config.toml
attn_scale = 0.235
init = "orth"
max_seq_len = 256
doc_mask = true
Each number is 50 + 10 x the weight over its row's rms, rounded and kept within 0 to 99. Layers, rows and columns count from 0. The size before them is the row's rms in percent of the matrix's.

# layer 2 MLP down (transposed), 640x160, rms 0.26, rows 236-279, columns 80-159
096:41 56 42 44 51 54 62 43 49 57 57 46 40 61 50 62 53 57 65 48 21 71 44 49 32 67 60 46 41 52 61 43 59 50 48 43 46 48 46 48 64 54 48 44 36 46 49 43 54 56 48 48 45 35 51 61 39 46 47 41 35 49 45 43 42 55 34 39 58 39 53 46 59 66 47 39 44 43 60 40
126:60 17 64 51 31 39 49 42 43 55 54 56 61 44 45 59 46 43 53 37 42 50 34 65 66 57 45 63 45 54 66 52 40 36 51 50 46 65 42 60 54 30 70 48 40 29 49 44 45 54 44 68 53 61 43 61 51 52 41 62 54 47 57 26 35 40 38 49 48 49 50 44 51 37 51 36 52 50 64 45
082:45 65 53 61 37 58 50 47 40 45 45 51 82 59 38 70 51 27 46 58 39 59 42 63 58 61 54 51 59 58 46 49 44 59 51 71 59 61 57 41 63 64 40 58 54 57 43 51 57 53 58 73 49 44 56 31 49 49 51 54 44 44 59 36 71 61 60 22 55 36 49 33 43 68 50 54 62 65 59 41
080:44 52 43 51 36 55 62 44 34 64 52 46 50 53 47 67 58 51 50 57 65 54 37 34 42 55 30 54 54 43 54 48 21 61 30 57 42 58 54 43 46 51 34 50 41 61 58 48 48 55 55 47 39 51 53 38 51 49 49 57 44 46 36 58 57 48 39 38 34 61 49 70 45 36 47 57 54 51 46 64
104:59 54 49 60 45 29 41 55 29 39 62 46 50 64 57 51 43 40 39 35 46 54 53 53 53 34 53 41 52 52 43 31 55 71 63 44 52 50 56 41 66 53 52 47 49 67 47 34 58 58 63 49 52 74 43 58 57 36 61 46 23 46 61 46 52 39 65 54 44 47 38 71 31 50 44 41 47 69 58 46
086:58 53 62 41 61 47 60 48 49 37 65 50 52 61 29 44 52 43 63 52 39 53 56 46 68 64 45 35 32 36 46 61 34 74 42 39 34 65 68 52 67 38 64 61 45 45 50 40 48 56 53 39 62 57 42 44 53 47 34 54 34 41 54 56 31 40 25 46 32 57 62 54 41 55 50 38 41 48 46 38
107:62 50 46 54 50 43 30 45 38 69 66 58 50 51 66 58 43 65 33 44 50 45 69 44 40 65 52 57 59 52 61 53 52 65 71 61 45 32 43 51 74 49 44 58 61 46 64 52 53 50 73 51 61 53 68 41 31 35 52 55 53 68 54 50 55 52 49 56 60 51 57 35 52 61 30 51 48 38 54 58
118:44 50 51 45 57 47 43 51 40 43 53 49 57 48 41 53 46 64 50 47 59 78 59 45 56 38 39 61 47 53 45 58 52 46 68 52 55 43 32 57 53 51 54 49 67 59 67 60 59 56 60 47 44 34 39 74 58 59 43 52 34 42 49 55 49 41 47 55 49 50 47 41 57 47 64 52 47 49 71 64
098:53 34 58 55 42 47 43 54 46 51 54 60 54 38 42 21 47 58 61 59 54 47 52 46 59 39 38 59 27 46 64 38 56 39 40 49 48 48 50 44 55 27 46 58 51 50 47 63 60 41 44 38 40 35 43 45 58 44 53 42 51 51 48 35 44 62 40 45 63 62 35 41 59 67 58 35 49 37 52 43
136:53 68 36 49 50 49 49 44 68 40 56 47 55 63 60 58 51 55 51 50 55 37 43 38 55 59 57 48 45 44 47 49 58 37 52 50 42 67 45 41 50 48 65 61 33 58 49 51 53 43 37 53 49 65 39 28 55 34 29 48 58 51 56 39 34 51 49 24 48 45 47 60 46 64 64 40 55 55 50 43
099:57 54 57 51 27 74 45 42 46 37 59 29 38 40 50 45 46 74 46 40 62 47 40 38 60 28 48 54 48 53 55 57 35 53 41 50 54 49 55 46 59 58 50 63 65 45 37 50 53 56 45 64 51 47 59 44 60 47 47 55 34 59 32 34 44 43 52 44 39 60 32 38 25 47 61 54 45 72 42 59
108:46 44 74 52 52 24 68 36 48 41 43 58 56 57 46 52 51 53 61 34 61 54 66 60 56 46 51 53 58 43 55 51 74 50 41 40 38 59 37 57 61 54 45 43 31 54 48 65 48 44 74 36 55 40 50 60 53 60 60 57 72 53 39 46 47 46 58 57 64 46 43 56 55 46 65 63 61 37 55 46
101:72 58 49 31 36 51 53 51 56 58 42 60 38 38 44 53 46 46 65 63 54 36 57 55 27 47 49 61 60 47 69 51 48 46 69 58 45 37 61 53 58 41 64 49 43 49 42 44 59 29 28 44 59 51 35 43 48 63 42 35 42 43 49 58 44 52 46 44 49 46 41 41 55 56 67 53 47 48 67 53
097:57 41 71 32 56 51 44 50 49 38 54 50 43 43 45 40 39 61 70 71 64 69 52 52 35 42 25 55 44 62 59 58 60 27 65 53 62 72 45 57 63 49 42 58 57 49 40 45 46 61 77 56 53 33 49 57 53 53 50 53 45 49 56 42 44 38 65 49 58 48 53 65 65 51 59 58 62 39 45 38
081:57 48 61 61 60 51 58 32 55 39 48 34 56 59 68 49 64 62 52 49 54 51 68 51 64 51 57 24 64 34 55 51 36 36 53 60 50 42 48 34 59 61 47 54 50 56 35 40 46 35 41 52 29 37 39 53 58 51 73 50 58 39 50 47 44 65 41 44 48 56 50 52 62 43 60 48 37 46 35 60
108:57 39 40 46 53 55 57 51 66 57 67 58 44 43 48 54 44 40 65 46 33 63 62 51 68 68 55 61 39 57 56 36 44 59 52 43 47 55 22 46 50 52 46 59 28 35 47 49 54 57 50 37 60 55 58 47 45 50 41 53 48 49 28 53 40 57 42 49 70 50 53 43 53 60 59 45 41 35 53 64
101:36 51 68 50 49 42 41 64 46 57 57 43 45 48 61 61 39 47 48 67 38 30 49 52 31 45 52 47 54 48 58 52 65 56 46 38 46 45 51 46 49 46 49 39 57 56 46 54 54 50 59 54 51 52 30 55 37 27 49 61 48 70 51 59 58 60 36 43 67 48 54 49 61 46 40 53 58 32 79 41
092:32 31 51 47 54 42 53 44 50 36 27 56 60 53 36 45 52 55 31 55 37 44 45 63 52 56 48 40 48 45 53 52 50 44 56 48 48 71 61 38 47 56 48 61 62 55 51 55 43 67 52 54 49 57 69 43 35 39 62 44 59 41 70 42 52 58 39 49 43 69 48 30 61 57 69 24 54 45 44 76
108:53 38 65 38 29 52 57 55 49 42 54 65 53 65 53 29 46 60 54 44 52 47 44 54 41 47 34 63 29 47 46 31 29 36 30 61 46 42 35 52 46 43 58 45 52 76 64 61 37 44 34 61 37 27 55 62 48 57 81 72 56 56 54 49 58 49 48 49 51 48 53 36 50 55 61 33 43 59 49 38
097:60 26 45 64 44 57 54 59 52 49 44 50 41 34 56 52 65 68 61 66 48 60 37 57 54 56 68 38 45 52 40 48 40 36 34 70 38 48 47 39 48 38 69 30 54 61 55 44 38 64 56 30 53 45 58 43 55 51 52 50 57 50 47 30 35 35 50 48 50 48 42 59 36 48 46 35 55 47 52 44
094:34 51 50 31 50 52 36 46 55 56 44 53 51 42 54 41 51 63 58 42 57 51 56 44 46 37 44 53 67 56 78 57 54 39 43 51 53 53 38 63 48 61 62 50 52 40 46 50 50 44 51 50 61 48 25 56 38 52 60 55 55 54 46 66 60 45 62 77 62 50 45 33 48 52 53 32 49 40 69 38
092:35 55 66 56 43 54 47 45 50 65 30 50 47 61 57 49 27 55 40 54 54 47 43 50 50 38 60 40 51 48 52 41 51 29 43 51 52 77 60 46 52 55 57 46 47 60 57 55 57 51 54 62 43 40 53 44 67 41 61 41 66 47 59 51 66 56 43 51 75 63 57 39 46 48 44 37 51 55 52 47
107:57 35 62 48 42 58 42 64 38 68 68 62 50 51 48 75 64 63 36 28 47 44 48 50 57 62 43 63 61 52 47 46 54 33 53 50 58 46 48 42 48 53 51 34 30 56 61 33 44 42 54 62 50 45 33 62 50 42 27 49 62 43 50 52 31 41 35 43 49 43 57 39 33 45 49 40 36 64 37 54
081:50 54 59 58 56 32 47 29 43 36 50 36 60 54 52 61 69 34 33 56 39 60 43 66 56 43 49 56 46 40 56 46 30 65 46 66 49 51 50 58 58 77 58 33 71 48 41 42 51 48 42 47 46 35 43 40 48 55 59 51 54 38 44 38 55 36 31 44 29 54 39 65 46 68 60 54 40 53 42 44
101:52 47 49 67 44 40 51 31 45 30 43 47 43 44 53 52 36 53 55 38 48 49 50 35 42 43 50 50 42 57 46 43 46 49 51 34 59 46 55 48 61 55 62 70 41 61 38 48 57 65 44 65 77 47 45 56 62 54 37 53 54 67 47 42 30 43 61 48 38 62 34 48 38 32 50 52 48 44 55 45
102:32 40 46 55 58 44 50 28 58 64 24 58 53 51 57 43 50 57 30 45 63 52 59 54 39 52 55 64 60 59 67 49 49 52 39 52 58 45 64 71 51 67 51 61 45 46 34 52 31 69 51 55 50 65 51 47 70 50 63 55 49 55 59 64 63 46 41 51 54 39 59 46 79 51 61 33 52 41 69 58
105:71 43 40 60 55 66 31 67 43 63 64 45 57 51 61 53 45 50 48 58 44 47 57 45 43 59 43 43 46 52 63 38 55 44 48 49 49 57 42 60 40 49 41 56 34 43 51 46 47 43 53 43 51 35 37 48 57 38 57 39 47 40 37 46 61 48 32 39 80 42 39 35 48 57 42 42 42 35 57 48
092:68 23 34 64 37 64 57 46 36 55 46 49 58 57 38 68 48 27 48 48 51 39 42 39 59 53 57 61 60 49 31 41 50 52 46 37 49 60 47 45 64 43 81 49 60 34 44 48 48 52 66 42 51 73 69 56 60 40 60 38 54 38 60 51 47 64 50 47 33 38 64 40 60 51 51 57 37 52 44 50
104:43 55 52 40 46 68 33 56 64 39 49 58 37 51 49 42 51 44 58 60 48 47 44 59 65 50 47 44 64 59 59 46 50 49 51 50 42 51 67 51 60 36 67 38 60 54 35 49 35 55 38 49 32 37 38 36 67 42 62 48 35 64 59 49 42 49 59 40 33 51 54 70 57 41 42 71 35 52 45 45
087:59 71 56 41 49 42 39 38 48 57 59 15 63 61 66 56 57 47 50 46 42 50 41 51 53 66 37 33 59 51 54 40 47 50 62 35 44 41 62 55 44 51 56 46 62 43 41 36 51 64 36 60 51 49 53 46 53 62 44 53 52 42 21 50 66 52 59 67 43 55 54 57 50 62 50 65 30 41 43 59
096:63 75 56 51 36 61 67 41 55 37 43 62 67 72 50 39 55 43 47 43 51 40 75 41 49 54 45 59 56 52 57 52 25 28 52 50 61 46 64 66 39 57 40 54 58 44 44 37 53 35 51 52 53 51 53 54 41 46 42 71 61 34 49 49 58 50 53 48 55 25 53 32 43 50 56 47 60 40 50 44
089:44 41 46 56 35 57 56 72 36 52 47 64 44 39 41 48 58 69 53 59 64 46 49 33 56 39 38 68 28 58 51 46 51 48 32 62 55 62 41 40 61 43 57 41 56 34 55 56 64 48 61 58 45 35 51 67 65 46 33 45 44 52 33 65 46 38 41 34 64 49 62 52 45 53 34 27 48 30 47 34
095:58 42 55 63 59 49 43 39 41 44 57 43 47 59 70 52 56 42 55 43 66 63 38 55 61 60 63 39 63 50 45 58 65 50 39 44 53 43 47 43 39 44 65 59 51 34 55 53 52 21 59 49 46 50 52 38 43 50 70 41 54 55 32 32 44 37 62 30 65 34 39 50 51 57 48 43 59 65 61 54
115:43 47 59 40 52 26 67 68 52 56 46 61 42 40 37 45 35 63 50 42 34 57 64 41 60 36 51 47 43 41 50 67 49 61 44 61 55 50 41 52 58 42 51 29 37 60 46 44 55 57 62 45 69 41 48 39 53 57 52 43 54 58 44 53 50 52 58 59 29 70 34 66 63 45 57 55 49 36 76 45
102:66 40 37 43 33 54 54 49 50 65 57 57 44 48 34 72 71 53 71 39 47 38 45 51 48 61 58 45 44 63 37 37 51 79 48 48 52 55 53 28 58 51 56 54 48 45 69 47 62 49 61 54 39 49 58 49 58 35 51 42 48 64 40 43 43 41 65 41 54 45 59 51 44 47 51 49 40 64 49 55
097:42 31 52 65 49 41 55 50 56 40 35 49 48 43 48 49 68 42 57 50 49 56 42 42 28 58 42 38 38 35 56 40 53 22 46 46 61 41 33 48 64 32 59 50 49 38 42 46 50 52 49 49 46 36 54 53 49 39 51 58 57 37 53 50 50 41 14 45 54 60 69 45 43 51 37 40 40 39 75 31
090:65 41 43 16 50 52 53 61 41 47 37 60 57 50 46 40 49 44 46 46 53 64 67 51 55 44 48 61 28 54 41 43 50 51 32 49 31 44 43 56 75 47 55 58 56 59 70 45 66 32 56 29 43 47 61 55 52 57 54 59 60 30 43 59 54 42 43 58 43 47 56 55 49 58 54 55 44 51 54 73
083:53 46 45 68 59 60 45 52 59 44 62 47 58 49 69 58 40 56 52 74 55 48 63 35 65 54 50 46 72 41 43 53 63 58 46 60 47 43 47 60 44 54 55 62 43 51 40 54 42 53 38 48 47 40 45 44 46 36 63 55 65 41 70 57 61 55 54 43 42 61 49 54 46 54 59 61 47 43 39 55
089:32 51 53 26 48 34 60 42 50 36 63 51 51 61 43 57 47 55 61 60 59 59 44 61 54 55 52 54 25 60 48 64 52 60 33 30 50 64 51 53 48 78 61 32 51 59 52 33 36 71 41 64 46 45 49 62 51 42 48 62 37 46 62 35 38 44 62 60 43 58 42 60 64 56 34 44 39 56 53 53
105:53 41 57 52 56 55 31 56 57 31 42 59 50 37 69 69 42 55 57 40 48 40 57 60 49 51 51 51 43 73 53 58 59 40 49 63 60 53 37 67 39 34 48 53 51 59 64 54 47 26 35 42 50 47 55 42 38 47 59 51 47 38 45 36 27 53 42 52 49 53 50 54 50 40 44 41 41 49 68 41
101:59 35 45 60 66 30 53 49 49 53 37 47 38 47 48 61 38 54 70 51 23 52 47 58 51 45 49 58 47 56 62 44 43 45 43 68 48 34 44 67 50 51 58 51 78 57 72 39 49 39 79 51 61 50 62 60 57 57 41 57 62 41 52 40 47 48 45 59 49 68 42 34 53 53 54 36 53 49 51 48
088:39 41 44 61 72 45 42 44 67 57 46 66 45 56 57 47 40 60 55 47 57 53 42 38 44 43 51 51 58 68 36 56 45 52 67 58 73 46 52 56 50 44 48 59 56 49 58 36 41 42 36 62 65 77 49 39 34 52 59 51 39 66 48 45 64 59 53 55 24 48 52 59 43 44 50 54 49 48 46 60
102:55 52 45 29 58 52 53 45 37 80 69 49 46 63 49 48 40 46 44 48 37 54 52 54 58 57 42 49 46 45 52 56 57 51 48 47 48 73 44 54 67 63 53 50 47 40 50 44 54 55 48 41 37 52 62 52 48 65 49 57 52 53 15 45 53 61 45 56 72 40 49 28 58 52 56 38 53 40 58 46
114:45 44 55 61 49 72 37 49 45 64 50 63 50 54 53 58 51 42 49 33 53 60 60 36 54 31 51 58 59 54 62 54 45 51 44 60 41 54 44 46 55 33 60 54 36 46 80 49 43 55 37 41 37 57 42 37 66 36 50 42 54 54 45 64 45 48 34 51 53 53 73 58 43 35 37 44 52 46 55 51
# layer 2 MLP up, 640x160, rms 0.254, rows 237-280, columns 80-159
118:40 44 50 46 44 49 43 50 40 65 49 63 55 61 63 42 59 50 45 48 41 65 60 50 42 61 51 31 34 46 49 49 54 48 44 54 41 41 56 51 49 48 45 66 49 60 73 69 51 38 40 47 43 59 57 46 55 56 51 38 59 50 63 42 56 54 51 51 37 40 65 64 51 53 38 67 47 33 44 51
087:47 61 58 53 38 48 43 49 55 47 46 44 65 50 47 60 53 60 47 44 51 52 49 58 55 42 42 37 52 40 44 47 70 32 47 73 35 44 52 79 68 50 50 68 55 49 73 54 49 34 41 37 40 39 49 46 38 66 60 48 46 50 43 36 59 36 65 66 48 45 63 62 66 59 48 38 58 58 55 35
091:38 43 55 54 50 43 76 54 44 51 60 37 47 49 67 61 58 55 60 46 51 49 49 37 48 55 50 43 40 50 54 63 51 53 41 61 35 83 55 44 42 47 43 45 58 40 37 36 51 48 50 51 49 71 50 37 59 54 56 51 48 41 46 62 48 45 78 50 30 61 56 55 44 54 31 60 63 48 62 51
096:55 53 28 59 44 38 43 60 58 34 57 56 38 43 50 52 38 53 34 28 49 39 37 50 63 39 48 41 51 62 50 48 58 53 56 45 48 61 37 38 62 45 38 47 45 62 66 32 69 53 51 40 65 54 55 46 44 61 53 46 36 41 57 53 39 43 77 57 51 50 33 48 47 48 39 47 36 49 53 44
091:53 54 29 44 75 39 52 62 46 59 57 49 53 54 59 41 54 51 55 61 49 31 46 32 54 70 50 51 48 56 42 49 50 69 50 52 59 71 54 68 46 51 26 48 37 62 35 53 35 54 42 58 71 56 50 58 51 37 60 54 50 45 55 63 34 40 54 55 50 51 39 64 48 58 51 60 45 33 48 35
107:61 37 47 44 49 61 58 39 41 62 58 42 44 43 40 58 54 55 69 32 45 45 67 64 56 63 67 26 46 61 50 49 43 58 61 47 37 49 47 37 57 50 42 47 42 48 71 60 46 43 57 41 43 18 61 48 55 56 48 55 52 51 45 30 57 63 65 58 33 50 28 26 48 49 49 52 42 43 45 47
104:43 51 42 49 55 32 49 41 45 69 41 54 53 52 70 60 52 59 42 31 55 62 40 54 48 46 43 38 48 39 39 45 49 64 49 54 62 66 55 51 69 36 51 48 64 58 56 64 59 50 59 59 55 50 48 64 54 47 26 55 44 53 51 41 48 53 49 41 17 53 45 63 53 39 62 70 57 39 52 44
098:57 39 60 55 63 39 50 53 38 41 48 44 53 48 30 50 43 19 36 67 39 71 74 54 48 38 51 52 45 37 38 49 50 44 47 51 38 49 63 45 47 66 46 66 64 44 55 52 58 47 54 33 59 84 39 48 41 45 34 40 48 32 59 59 31 51 50 41 49 66 51 50 74 47 28 50 59 62 49 53
127:46 61 43 54 48 41 43 64 53 36 49 51 52 23 57 46 56 59 63 46 44 52 59 36 38 51 62 52 44 48 44 46 57 61 56 41 44 50 49 30 50 37 57 56 41 48 43 53 50 45 49 38 44 54 46 32 28 50 36 45 58 52 47 47 52 50 49 34 52 70 43 41 45 38 41 37 50 67 51 41
102:67 55 62 53 28 41 43 48 48 31 47 38 49 46 53 30 39 38 36 51 60 52 56 57 51 39 53 31 32 31 54 70 53 50 44 50 52 52 55 65 64 53 51 66 57 51 67 45 58 39 51 38 57 51 33 56 47 67 55 48 41 37 42 35 39 38 40 49 55 58 42 61 52 40 57 63 41 64 47 65
102:48 55 57 74 38 33 58 48 56 46 62 68 38 55 42 52 49 33 64 58 57 41 58 54 42 45 53 41 60 47 46 56 40 48 46 45 39 65 65 31 54 49 44 53 40 62 61 35 44 34 37 50 53 33 36 37 48 53 62 54 59 53 54 52 39 61 51 69 50 72 46 61 50 45 37 57 57 43 21 40
101:44 47 55 59 61 46 46 45 39 49 57 52 47 67 55 46 48 41 36 49 41 61 35 49 57 44 62 45 56 57 36 50 54 39 41 47 44 66 46 50 59 46 38 64 60 33 60 59 52 60 58 51 37 52 56 63 50 54 52 60 59 56 51 26 40 51 47 55 37 62 48 51 68 49 42 61 52 35 46 39
100:55 57 64 42 45 59 52 67 50 47 55 43 35 40 44 34 55 67 68 49 55 65 72 32 38 51 37 49 40 58 44 51 64 33 45 60 47 71 35 35 68 54 45 53 61 44 72 41 41 61 64 55 54 32 40 65 38 69 40 62 40 26 53 36 43 44 75 43 49 64 44 66 55 52 42 47 58 42 44 56
086:51 50 55 62 48 38 34 55 29 30 38 60 49 44 63 56 43 70 38 51 64 57 57 37 49 60 61 48 34 52 50 41 68 62 52 57 57 54 50 33 59 61 51 60 80 40 51 58 38 32 58 49 52 42 36 62 48 36 50 47 44 33 37 49 40 60 47 55 36 49 46 75 46 56 45 60 48 38 49 49
103:45 44 29 48 53 57 52 36 65 52 41 49 64 38 38 51 46 55 48 44 50 52 53 45 46 52 68 54 55 39 41 61 71 66 53 45 52 50 44 45 49 58 44 51 50 52 50 60 49 46 45 35 65 65 55 39 30 70 14 59 49 36 54 55 42 39 47 50 48 51 43 60 49 52 47 49 51 39 49 69
100:47 57 56 56 51 36 34 68 42 63 42 40 47 50 50 61 55 63 54 67 54 20 42 46 44 43 43 49 57 52 58 37 60 51 52 38 38 60 45 50 52 47 54 33 53 47 43 47 28 55 54 62 56 49 44 62 39 56 40 57 55 69 43 54 51 49 58 55 56 46 50 58 72 55 49 68 63 49 58 48
096:33 50 34 72 41 31 60 35 69 57 26 67 57 46 49 37 39 40 42 64 60 49 65 48 53 50 67 30 57 42 52 48 54 55 41 50 43 48 57 36 51 51 46 53 50 50 65 55 64 46 37 51 42 62 47 51 33 55 43 40 42 35 49 56 50 47 51 55 43 40 50 50 44 65 47 53 62 59 37 59
106:36 55 58 53 37 47 57 45 76 37 40 64 50 59 39 38 32 57 58 50 52 52 53 49 31 23 31 39 45 37 49 47 54 57 47 53 51 62 60 64 50 48 51 63 49 71 63 55 55 64 43 40 70 57 45 55 51 59 35 50 48 41 49 65 51 29 50 58 46 42 47 48 53 55 24 55 48 59 51 43
094:48 54 27 37 42 68 38 40 42 53 56 46 46 52 48 66 41 42 63 51 62 60 55 47 40 50 45 34 46 59 49 36 56 58 56 28 74 52 59 59 59 56 44 49 52 34 43 45 55 54 56 54 48 48 41 46 32 32 39 56 53 43 60 61 57 44 50 48 60 43 59 37 59 56 27 58 39 48 61 46
095:33 58 53 57 43 50 44 60 56 54 38 43 60 12 47 43 60 38 52 45 59 50 70 57 35 57 61 46 51 67 58 51 50 53 56 45 51 58 44 58 54 72 43 62 48 36 52 43 37 60 43 46 62 51 33 74 39 63 40 51 55 56 46 60 63 59 60 58 54 57 37 35 50 57 34 61 56 51 61 57
098:28 55 38 66 41 43 66 63 60 51 61 59 53 52 55 45 47 42 61 67 51 41 58 53 47 44 59 36 53 62 38 46 67 55 46 43 58 55 46 61 60 60 40 58 68 61 66 60 60 51 55 60 65 43 49 48 43 52 48 33 44 61 45 40 58 45 55 53 47 53 55 58 45 56 50 48 58 53 59 47
100:62 49 38 52 54 35 31 70 33 56 45 39 40 56 50 55 62 65 46 48 22 46 50 61 49 54 44 39 63 62 39 69 35 42 64 62 51 55 67 56 52 59 37 71 64 61 57 47 61 38 38 44 56 72 34 52 21 65 51 40 62 44 61 43 42 50 64 48 47 37 41 38 48 48 43 55 53 55 46 54
091:53 58 48 47 59 56 58 42 35 44 35 39 60 69 49 56 67 34 36 58 52 54 48 45 48 40 59 43 44 46 47 49 50 50 36 60 50 53 49 59 51 62 51 45 67 50 42 65 28 39 35 55 58 49 51 45 50 35 51 45 48 61 38 41 41 55 56 60 50 57 50 78 64 52 49 54 36 62 63 33
099:47 45 32 59 55 66 50 39 50 61 67 40 50 49 42 64 62 53 56 41 62 70 55 58 53 43 43 52 52 58 43 49 45 43 66 29 60 71 48 58 53 47 48 73 57 58 58 27 50 45 46 62 41 46 44 53 59 81 28 50 42 66 46 30 40 39 68 33 45 41 50 48 47 32 49 41 61 49 33 48
101:33 50 52 48 55 47 71 55 42 71 49 46 45 25 55 44 39 60 41 57 61 43 49 43 55 57 55 38 45 67 46 59 46 50 56 61 47 62 66 52 71 80 44 63 44 43 67 55 36 58 48 44 51 53 47 60 53 58 40 60 56 48 48 47 59 71 75 46 55 36 54 59 72 35 51 39 58 54 63 59
102:46 39 45 61 69 47 56 39 62 49 43 43 33 39 44 55 40 34 51 57 43 81 52 62 47 50 59 47 53 46 46 65 70 58 61 53 45 45 48 30 66 48 43 35 34 35 53 36 48 51 55 46 61 53 74 61 43 50 18 49 47 27 65 43 64 49 49 41 39 37 48 38 63 44 30 51 52 47 53 38
095:41 57 52 57 24 26 59 48 52 53 55 44 40 44 67 45 47 58 58 74 46 31 73 58 57 67 37 49 47 54 37 58 55 48 54 60 49 44 72 29 60 38 46 63 51 54 48 54 41 48 48 56 61 56 67 48 54 44 52 45 42 45 54 70 44 40 58 43 34 71 63 50 56 59 52 58 40 50 39 50
102:37 67 47 45 55 37 39 66 59 41 68 42 23 42 54 43 46 59 60 64 60 46 56 30 67 46 44 47 55 52 50 49 53 44 46 51 48 61 58 53 60 64 39 31 51 61 51 55 50 53 52 56 47 30 28 57 52 73 45 44 22 49 55 50 42 47 47 51 48 55 56 41 56 53 47 70 36 41 42 61
095:56 29 47 46 40 47 56 48 63 43 53 12 52 54 58 48 60 40 51 62 46 52 45 58 43 71 51 48 44 54 48 35 48 63 54 41 62 47 68 57 41 62 37 48 60 58 43 67 67 46 34 27 50 50 52 49 62 57 46 45 64 53 52 61 63 46 48 48 40 64 49 77 55 53 56 63 40 46 57 57
099:55 74 27 48 48 53 52 55 37 20 50 57 59 40 51 53 44 43 52 48 40 49 54 50 44 61 57 49 41 48 37 64 45 51 70 54 61 60 45 47 50 59 38 69 34 64 44 63 48 49 46 51 56 49 71 36 49 46 55 28 44 54 44 56 45 55 54 36 44 43 54 43 48 51 51 61 44 55 52 30
096:43 57 62 38 46 48 41 41 47 42 42 37 44 50 53 54 54 37 73 57 36 41 50 54 42 52 55 41 50 61 49 61 46 45 43 57 35 52 36 41 58 62 60 61 78 58 40 44 45 52 43 34 57 46 31 50 67 41 34 56 43 30 64 63 40 37 54 38 45 60 62 58 39 30 41 55 58 46 37 57
100:47 64 66 47 63 39 49 60 54 60 54 38 50 68 60 60 54 47 69 53 63 33 51 48 64 21 61 53 42 30 44 65 59 46 47 51 40 49 42 39 66 52 54 51 38 54 57 56 36 37 46 49 51 68 44 55 45 50 57 48 51 61 62 38 39 42 74 47 54 41 61 56 55 36 41 45 39 61 48 54
102:36 45 46 49 56 37 65 66 51 50 40 66 45 43 49 50 49 55 68 43 35 53 63 36 41 44 49 24 45 55 51 45 53 59 41 53 53 55 72 37 44 36 34 37 47 44 69 45 57 38 48 29 67 52 48 51 45 70 43 32 52 41 42 56 58 71 75 50 43 51 55 45 64 47 46 67 45 41 82 44
102:41 53 41 53 58 43 58 40 68 61 40 52 29 49 43 61 48 46 66 53 54 46 50 44 38 59 43 35 45 53 49 60 51 62 55 48 53 67 45 54 55 52 56 60 57 44 48 55 60 51 26 33 39 56 45 42 67 62 51 14 53 70 38 52 50 34 68 50 47 37 48 53 42 50 42 57 50 40 47 57
101:39 48 36 40 44 45 52 48 73 58 52 35 48 38 51 61 45 33 53 48 36 62 33 50 54 53 60 43 54 46 44 39 69 79 43 38 36 70 41 38 63 58 40 53 46 48 56 33 45 49 50 38 58 43 44 52 48 54 42 47 45 42 70 44 50 44 48 37 54 45 42 45 50 42 51 44 49 53 51 58
094:56 68 22 40 57 39 72 54 40 53 49 59 60 45 43 37 40 59 54 41 48 64 58 40 59 41 45 50 48 64 41 47 53 50 47 56 65 75 30 57 66 48 45 59 54 56 44 72 64 54 52 63 45 43 58 49 53 44 50 55 48 18 33 64 62 59 47 40 49 44 42 48 58 41 41 67 49 35 48 65
090:55 38 54 60 44 63 36 40 54 40 45 74 65 34 52 59 45 37 67 58 49 51 54 50 54 58 42 41 64 36 44 36 62 56 45 51 55 30 42 45 48 56 51 68 48 53 51 59 45 48 52 44 50 61 51 50 45 55 47 46 45 32 49 47 67 48 62 55 47 48 59 56 48 51 47 45 48 39 39 42
093:30 50 30 45 45 63 49 56 50 34 53 56 63 57 39 43 69 54 72 68 58 45 43 44 60 53 48 37 38 57 49 57 59 51 51 24 48 56 67 56 47 80 61 48 51 53 53 59 41 52 40 53 51 49 51 50 41 53 46 47 34 50 54 51 48 43 45 72 43 59 60 61 44 53 53 55 52 43 49 36
101:49 60 38 58 56 51 61 52 54 45 59 59 17 53 65 59 42 44 56 38 64 40 42 56 59 51 66 61 58 52 48 49 54 66 48 48 27 55 40 58 34 46 45 45 63 63 48 73 44 46 33 45 48 35 60 33 59 52 36 38 46 51 42 47 25 56 48 69 42 55 55 54 54 41 54 47 42 34 43 52
102:36 50 54 45 49 38 39 32 43 56 39 49 42 49 46 48 55 57 67 55 34 43 38 45 37 62 60 43 41 69 47 61 54 77 59 36 62 58 57 36 62 61 45 54 47 37 44 56 46 48 51 44 53 41 61 46 51 57 37 63 63 51 61 42 69 44 39 60 48 47 46 43 35 43 46 64 47 36 51 47
093:38 65 41 60 76 57 38 50 53 39 50 79 48 23 35 48 56 37 52 54 51 51 60 58 47 43 55 61 63 24 49 60 51 49 32 29 53 51 48 49 35 51 42 60 69 52 39 52 37 59 66 34 44 55 60 53 37 33 50 42 57 64 41 47 49 50 48 57 25 56 59 65 47 48 52 51 47 57 41 34
088:43 51 38 47 33 65 49 42 50 39 56 35 48 37 61 53 67 44 48 63 56 57 28 59 64 63 70 62 63 35 64 46 50 72 60 42 45 54 40 51 67 70 56 61 56 64 65 52 44 54 46 49 65 60 59 49 60 52 47 54 50 54 45 48 49 41 50 55 32 57 33 36 53 52 49 35 48 54 36 45
113:37 72 35 60 46 56 53 54 47 64 40 39 58 52 49 47 70 40 50 47 37 52 61 53 46 42 55 55 70 52 18 57 56 51 42 51 51 56 52 37 47 64 65 63 57 56 73 55 35 52 47 42 57 55 25 34 57 60 47 36 42 67 47 52 45 45 49 43 42 57 48 68 49 49 35 50 60 43 55 60
094:53 68 53 60 57 42 47 41 47 50 33 58 42 64 50 58 56 42 51 65 51 41 76 62 57 49 44 41 32 65 28 27 37 64 55 52 44 53 32 44 55 49 42 65 51 35 64 56 55 54 53 49 49 56 45 35 44 42 40 42 49 49 46 51 64 49 44 29 42 55 59 45 50 62 48 48 45 41 34 51